Each number is 128 + 24 x the weight over the matrix's rms, rounded and kept within 0 to 255. Layers, rows and columns count from 0.

# layer 3 attention key, 384x384, rms 0.0518, rows 129-160, columns 288-335
[[130 122 137 158 130 111  85  90 126 139 105 141 147 116 166 122 144 126 130 108 121 117 126 105 138 100 125 134 145 132 126 130 105 158  88 141 124  95 147 151 118 112  95 123 116 114 106 130]
 [124 116  82 126  86 106 153 130 141 128 156 127 140 138 132 148 111 134 136 137 145  93 105 171 160 137  97  85 123 153 100 114 115 147 141 113 116 146 122 160 103 142 138 129 100 129 154 126]
 [141 114 103 140 137 136 142  86 159 115 110 120 116 120 109  90 125 114 144 121 148 123 166 112 127 145 119 144 155 115 119 123 161 159 105 110 116 111 125 122 152 186 154 100 109 106 152 114]
 [129 121 131 123 111 130 113 145 121 154 116 108  95 122 110 147 122  62 111 155  77 141 132 120 148 130 140 148 101 130 151 156 156 113 124 101 152 138  89 148 111 111 168 151  77 157 150 130]
 [121 107 134  86 119 132  94 103 143 146 144 112 102 106 124 118 147 168 147  84 144  84 114  79 140 136 132 156 140 143 160  99 116 138 147 128 131  84 126 105 147 137 124 127 171 144  95 135]
 [149 114 107 142 158 137 106 132 163 110 163 136 162 162 112 131 135  82 124 159 163  75 130 104 123 128 130 125 133  95 112 159 112 144  94  92 127 169 138 119  97 136 108  97 142 144  99 156]
 [163 127 117 119 100 161 110 180 125 121 159 147 124 155 140 109 140 147 137 142 138 140 112  80 155 142 147  88  95 140 122 145  88 125 142 162 168 152 152 128  99 119 116 126 168 177 138 120]
 [149 130 108 148 125 112 122 130 104 125  73 102 131 117 102 174 125 109 123 161 122 144 141 122 133 138 135 139 152 129  79 140 125 105  99  82 106 151 134 131 111 125 139 125 109 138  86 104]
 [134 167 127 120 118 143 165 157 136 164 126 141 145 135 120  98 144 132 155 118 123 166 158 135 133 136 134 154 150 136 120 136 158 142 124 114 126 119 107 136 108 122 121  93 128 134 174 118]
 [129 142 142 149 105 104 132  79 135 159 146 128 140 142 138  99 127 139 145 126 131 119 114 154 101 142 139 107 114 113 135 153 145  91 116 110 103 157 126  77 116 150 128  93 113 147 128 153]
 [112  83 147 131 152 142  99 125 133 117 116 100 132  84 121 128 152 121 144  67 114 140 189 116 138 133 139 147 136 128 137 146 163 151 102 165 168 157 103 119 148 107 118 129 139 122 147 149]
 [110 106 164 110 125 140 150 117  97 130 139 121 111 153 138 156 154 155 152 119 127 120  98 147 136  90 130 123 104 148 112 135  82  99 152 107 121 129 152 108  99 118 121 122 101 132 125 107]
 [101 109 140 111 134 156 118 129 140  95 142 124 121 102 161 130 132 137 142 124 155 131 137 115  96  80 143 156 129 124 141  77 123 130 126 136 157 155 156 135  99 180 130 145 130 171 142  96]
 [128  96  98 129 116 126  99 143 124 124  84 108 147 104 152 141 111 132 146 116 108  97 142 108 153 111 109 151 171 161 135 181  72 143  88 138 166 149 109 163 144 120 131 104 115 152 117 145]
 [147 145 143 149 120  70 128 100 126 148  86 122 138 109 116 122 146 157 139 153 120 157 138 132 109 122  98 140 102 100  88 197 133 147 109 135 122 127 161 117 178 100 138 132 202 126 152 118]
 [ 81 121 115 161 135 149 143 162 128 144 142 122 127 102 111 116 117 123 111  88 138 105 113 154 139 122 123 122 135 111 133 106 155 125 136 178 174 161 106 113 150 121 121 104 103 105  79 153]
 [171 144 103 182 163  92 132 140  97 117  93 131  76 126 131 139 151 142 136 164 137 135 148 155 156 143 142 152 130 136 106 148 137 114 153 133 131 132 115 131 196 113 106 128 136 135  88 132]
 [122 130 145 130 121 109 124 112 114  93 122 106 148 145 140 112 112 125 129 108 118 124 113  96 122  96 148 148 126 164 191 122 122 143 162 151  90 103  76 187 123  97 123 141 107 151  92 129]
 [129  95 140 101  93 119 131  89 111 140 134 120 115 152 158 133 153 150 128  94 119 149 139 148 138 114 156 139 149 161 112 139 131 123 128 119 153 100  98 113  67 113 128  74 136  91 146 151]
 [134 161 160 134 115 114 129 136 149 138 124 120  91 136 157 135 145  94  77 130 112  87 155 119  92 104 128 151 112 100 164 112 173 126 147  74 104 126 168 120 125 132 144 125 137 147  89 109]
 [112 117 142 142 148 124 117 143 105 130 126 164 133 176 102 127 146 131 128 103  95 146 153 113  89 138 103 141 130 154 119  84 137 128 131 172 144 138  92  88 131 114 135 127 126 132 112 130]
 [162 117 131  92 113 142 145 136 126 138  98 112 168 103 121 138  93 141 119 115 145 128 121 158  93 124 131 148 163 125 150 150 151 134 112 114 135 116 152 134  84 133 106 104 102 108 132 132]
 [144 139 158 138 134 132 125  95 104 111 138 152 165 163 132 150 167 172  97 147 116 144 134 115 125 133 154 117 126 146 160 101 161 143 106 151 125 123 162 148 147 162 141 143 134 157 131 120]
 [113 158 160 155 126  64 154 136 116 116 125 146 136  97 164 171 123 138 143 138 148 131 141 110 110 122 126 189  94  98 129 100 100 115  89 129 105 151 119 123 109 136 132 188 140 139 134 176]
 [125 137 157 114 147 122 142 150 116  83  98 152 109 118 109 109 127 141 133 116 129 134  93 155  70 151 140 153 140 110 122 143 174 139 111 152 112  82 114 108  96 123 127 113  99 115 136 165]
 [ 94 144 153 102 133 104 114 114 152 100 133  90 169 136  91 125 153 133 107 159 142 126 144 162 133  77 163 120  93 108 138 110 109 107 146 132 128 113 117 145 156  90 131 156 134 107 128 113]
 [160 111 112 120 138  96 127  86 149 142 164 120 140 139 134 120 139 115 119 160 119 130 153 169 123 130 127 117 124 130 152 134 125 112 135 133 129 183 141 113 147  92  65 108 139 123 116 131]
 [154 143 160 130 139 127 145 145 118  96 146 137 138 130 109  90 143 140  93 122 112  93 176 159 146 131 189 152 126 122  95 120 135 108 164 141 142 141 141  79 131 103 156 149 145 106 152 157]
 [110 121 135 169 142 162 151 120 143 166 104 142 149 113 127 123 115 105 157 152 160 124 104 120 142 120 192 138 118 104 124  95 167 148 130 122 169 123 114 115 126 132 154 118 168 146 134 113]
 [119 125 128 121 155 170 129 120 164 113 144 132 146 116 136 149 129 133 131 101 157  94 137 179 123  93 168 174 135 156 140 117  82 179 175 123 108 123 125 114 151  93 103 105 135 163 105 123]
 [139 137 125 113 194 167 164 172 122 126 129 108 117 160 128 120 116 125 152 136 142 129 139 135 144 108 129 127 139 137  95 150 130 131  92 163 113  95 165 114 115 111 136 134 117  90 116 147]
 [ 96 137 139 118 118 124 120 158 155 151 161 142 133 151 153 124  85 153 125 135 139 109 166 119 109 122 150 155 117 145  97 116 100 121 110 152 108 121 182 123 141 117  88 113  94 152 125  68]]
# layer 3 attention query, 384x384, rms 0.0544, rows 130-161, columns 288-335
[[160  94 151 151 150 105 120 115  95 117 141 128 105 131 144 124 162 127 130  95 141 125 112 107 105 136 138 146 135 159 129 130 126 111  61 147 142 135 107 123 140 154 119 112 160 129  80 139]
 [132 151 137 125 138 120  98 110 109 127 144 124 110 111 113 130 106 102 172 116 137 110 116 164 111 108 105 138 153 182 107 133 126 135 145 166  78 138 154 126 117 110 128 121 109 131 138 157]
 [109 124 144  96 122 145 134 159 142 124 101 103 134 129 144 170 108 119 127 115 167 121 151 156  95  87 106 117 152 153 140 129 116 112 125 116 143 118 128 125 124 143 161 122 149 101 130 113]
 [ 99 140 166 125  86 144 114 110 116  66 136 127 128 103 173 130 132 109 102 123 142 157 137 155 125 125 129  98 144  83 129 160 149 171 104 110 119 131 104 140 141 165 144 129  95 149 127 135]
 [142 157 128 131 140 160 139 109 121 119 117  65  84 175 106 116 168 105 136 100 129 139 119 151 113 129 125 174 116 161 150 123 114 140 141 159 140 128 104 101 140 109 128 157 121 100 152 107]
 [112 136  83  93 126 146 151 125 132 122 126 107  97 144 127 121 111  73 115 101 152 143 122 180  86 104 129 150 122 107 127  96 136 149 133 149 132 126 131 109 194 164 109 125  89  90 133 143]
 [114 161 122 123 168 145 152 169 140 132 178 166 105 116 114 119  74  78 141 131 144 137 117 106 113 140 111 126 148  79 152 146 153  96 121 135 107 113 120 127 122 146 124 121 107 138 183 125]
 [133 123 104  97 134  81 115 134 124 155 186  81 123 132 140 140 104 126 130 150 131 119 136 131  90 157 154  86 118 132 148 130 106 119 122 125 119  99  98 133 134 154 134  92 126 111 119 133]
 [123 115  90 130 165 132 134 195  83 148 133 160 141 119  72 125 116 105 111 118 133 133 118 138  83 153 126 127 118 123 136  94 121 129 136 141 130  95 126 133 121 129 129 196 148 114 137 145]
 [136 141 115 117  88 151 155 130 133 138 141 112 133 125 158 124  93 152 132 147 123 139 110 162 133 156 136 148 158 124  89 127 163  99 117 121 105 100 114 128 104 120 112 174 145 122 115 143]
 [150 111 142 111 120 123 140 165 166 114 145 131 133 108 119 127 156 141 147 116 122 135 113 108 133 176 111 166 129 101 121 102 124 155  89 169  97 135 141 121 142 150 133 156 145 166 135 146]
 [145  98 107 134 115 121 124 132 143 150 127 127 137 134 139 123 117 151 128 136 139 133 139 143 159 144 124 105 106 143 127  95 150 128 147 128 146 108  80 117 144 143 136 133 133 144  76 158]
 [119 113 110 134  75 129 155 116 128 137 126 115 169 135 131 120 137 123 146 124 152 129  99 135 127 126 151 135 114 117 112 144 114 141 174 156 109 119 140 156 162 133 111 113 186 113  84 135]
 [119  83  93 112 170 148 159 132 153 157 159 132 116 102 152 154 114 155 126 151 130 125 105 164 177 118 136 142 140 156 117 141 158 135 100  89 140 118 122 171 124 120 134 126 120 152 109 116]
 [162 161 128  78 103  77 125 104 136 125 139 115 133 122 125 133 123 125 119 135 156 139 142 116 116 133  95 140 131 112 112 155  95 124 148 110 101  97 111 137 133 131 107 154 122  97 131  81]
 [154 136  90 144 132 121 101 108 159 134 121 120 139 114  96 100  95 101  89 147 132 132  80 146 113 126 124 142 117  72 132 115 148 165 147 123 128 118 122 135 126 132 105 160 140 117 114 153]
 [110 136 149 118 133  86 148 151  84 134  93 144 122 132  95 114 145 126  94 147 177 120 107 125 140 168  91  98  87 127 121 115 119 117 105 110 134 139 165 135 140 160 138 139 146  85 135 137]
 [135 176 105 131 139 107 116 140 135 117 109 161 157 128 127  89 132 105 153 121 134 108 111 113 112 125 137 114 101 147 125  97 146  94 112 126 126 125 125 131 109 182  91 157 117 167  95 122]
 [109  89 172 107 109 131 115  92 164 104 137 148 103 149 146 101 161 130 181 110 144 134  90 153 145 144 121 114 129 193 121 139 121 156 109 129 103  93  80 150 180 114 127 144 156 169 163 117]
 [157 180  81 107 134 143 123 118 111 146 151  97 146 104 119  87 161 151 139 107 111  90 118 133 141 161 136  96 122 104 146 154 151 136 142  89 121 111 130 147 124 137  85 153  89 129 119 121]
 [124 139 112 165 148 131 129 136 146 128 110 159 120 162 116 154 149  86 175 125 152 111 174 123 145 113 140 108  88 142 102 121 140 114 150  79 105 163 119 126 134 124 101 143  95 146 163 130]
 [ 98 115 128 132 121 115 124 145 153 132 130 109 120 128 127 127 103 149 107 118 121 127 132 125 128 119  82 155 121  96 106 179 121 121 123 133 154 125 132 117 132 110 129 132  96 159 158 140]
 [122  85  85 136 110 159 134 149 148 119 145 147 111 157 153  60 121 138 116 108 124 110 150 125 158 137 121  90 125 111  92 163 133 131 146 128 152 109 142 109 138 133  93 126 129  60 121 144]
 [149 131 150 111 114 127  92 118 170  94 165  97  95 107 144 136 129 156 132 127 118 140 114 122 138 109 121 107 111 146 159 138  91  81 128 144 121 129 152 158  83 139 147 122 143 139 147 110]
 [118 144  97 130  98 127 124 132 140 144 146 140  69 129 154 101 111 111 144 142 141  93 137  94 139 109 108 158 115 127 121 147 153 156 114 129 147 162 125  85 145 115 107 108 126 110 125  85]
 [ 87 148 130 112 107 133 129 132 138 123 105 130 107 111  81  87 138 113 138 106 142 135 125 124 141 112 122 117 133 133 108 112 132 165  82  78 101  91 108 160 111 129 185 123 118 146 165 140]
 [170 120 100  92 102 135  97  93 128 122 121 144 132 110 140 152 141 189 147 125 116 157 106 125 131 138 107 157 131 125 186 133 129 124 123 115 138 115 144 161  96 133 103 145 126 130 107  90]
 [157 108  90 105 122  82 156 138 129 101 128  90  99 125 156  95 144 104 104 113 143 127 183 124  77 119 147  88 120  98 153 169 148 104 118 152 131 166 145 156 131  72 146 142  87 144 153 122]
 [162 128 126 110 100 108 158  84 136 130 102 131 134 155 147 107 147  97 120 131 126 149 127 117 112 124 136 134 123 143 119 113 125 131 133 115 142 111 163 140 152 158 118 143 116 120 142 122]
 [150 129 141 135 111 134 146 117 155  89 146 150 121 116 146 138 116 106 129  90 130  87  85 151 104 120 118 137 154 134 130 107 143 159 116 127 152 160 114 146 150 155 124 120 125 118 142  87]
 [134 132 121 104 127 101 132  83 132 120  94 143 107 100 208 150 148 101 109 164 104 160 140 129 129 111 116 120 126 115 152 128 149 155 165 142 127 129 171 140 121 101 126 144 154 130 114 194]
 [149 147 120 148  99 132 151 125 128 149 108  93 171 149 135 132 117  94 126 133 137 100 125 139 107 165  87 123 164 142 124 123 143 119 159 138  88 108 107 191 149 157 149 136 131 141 109 144]]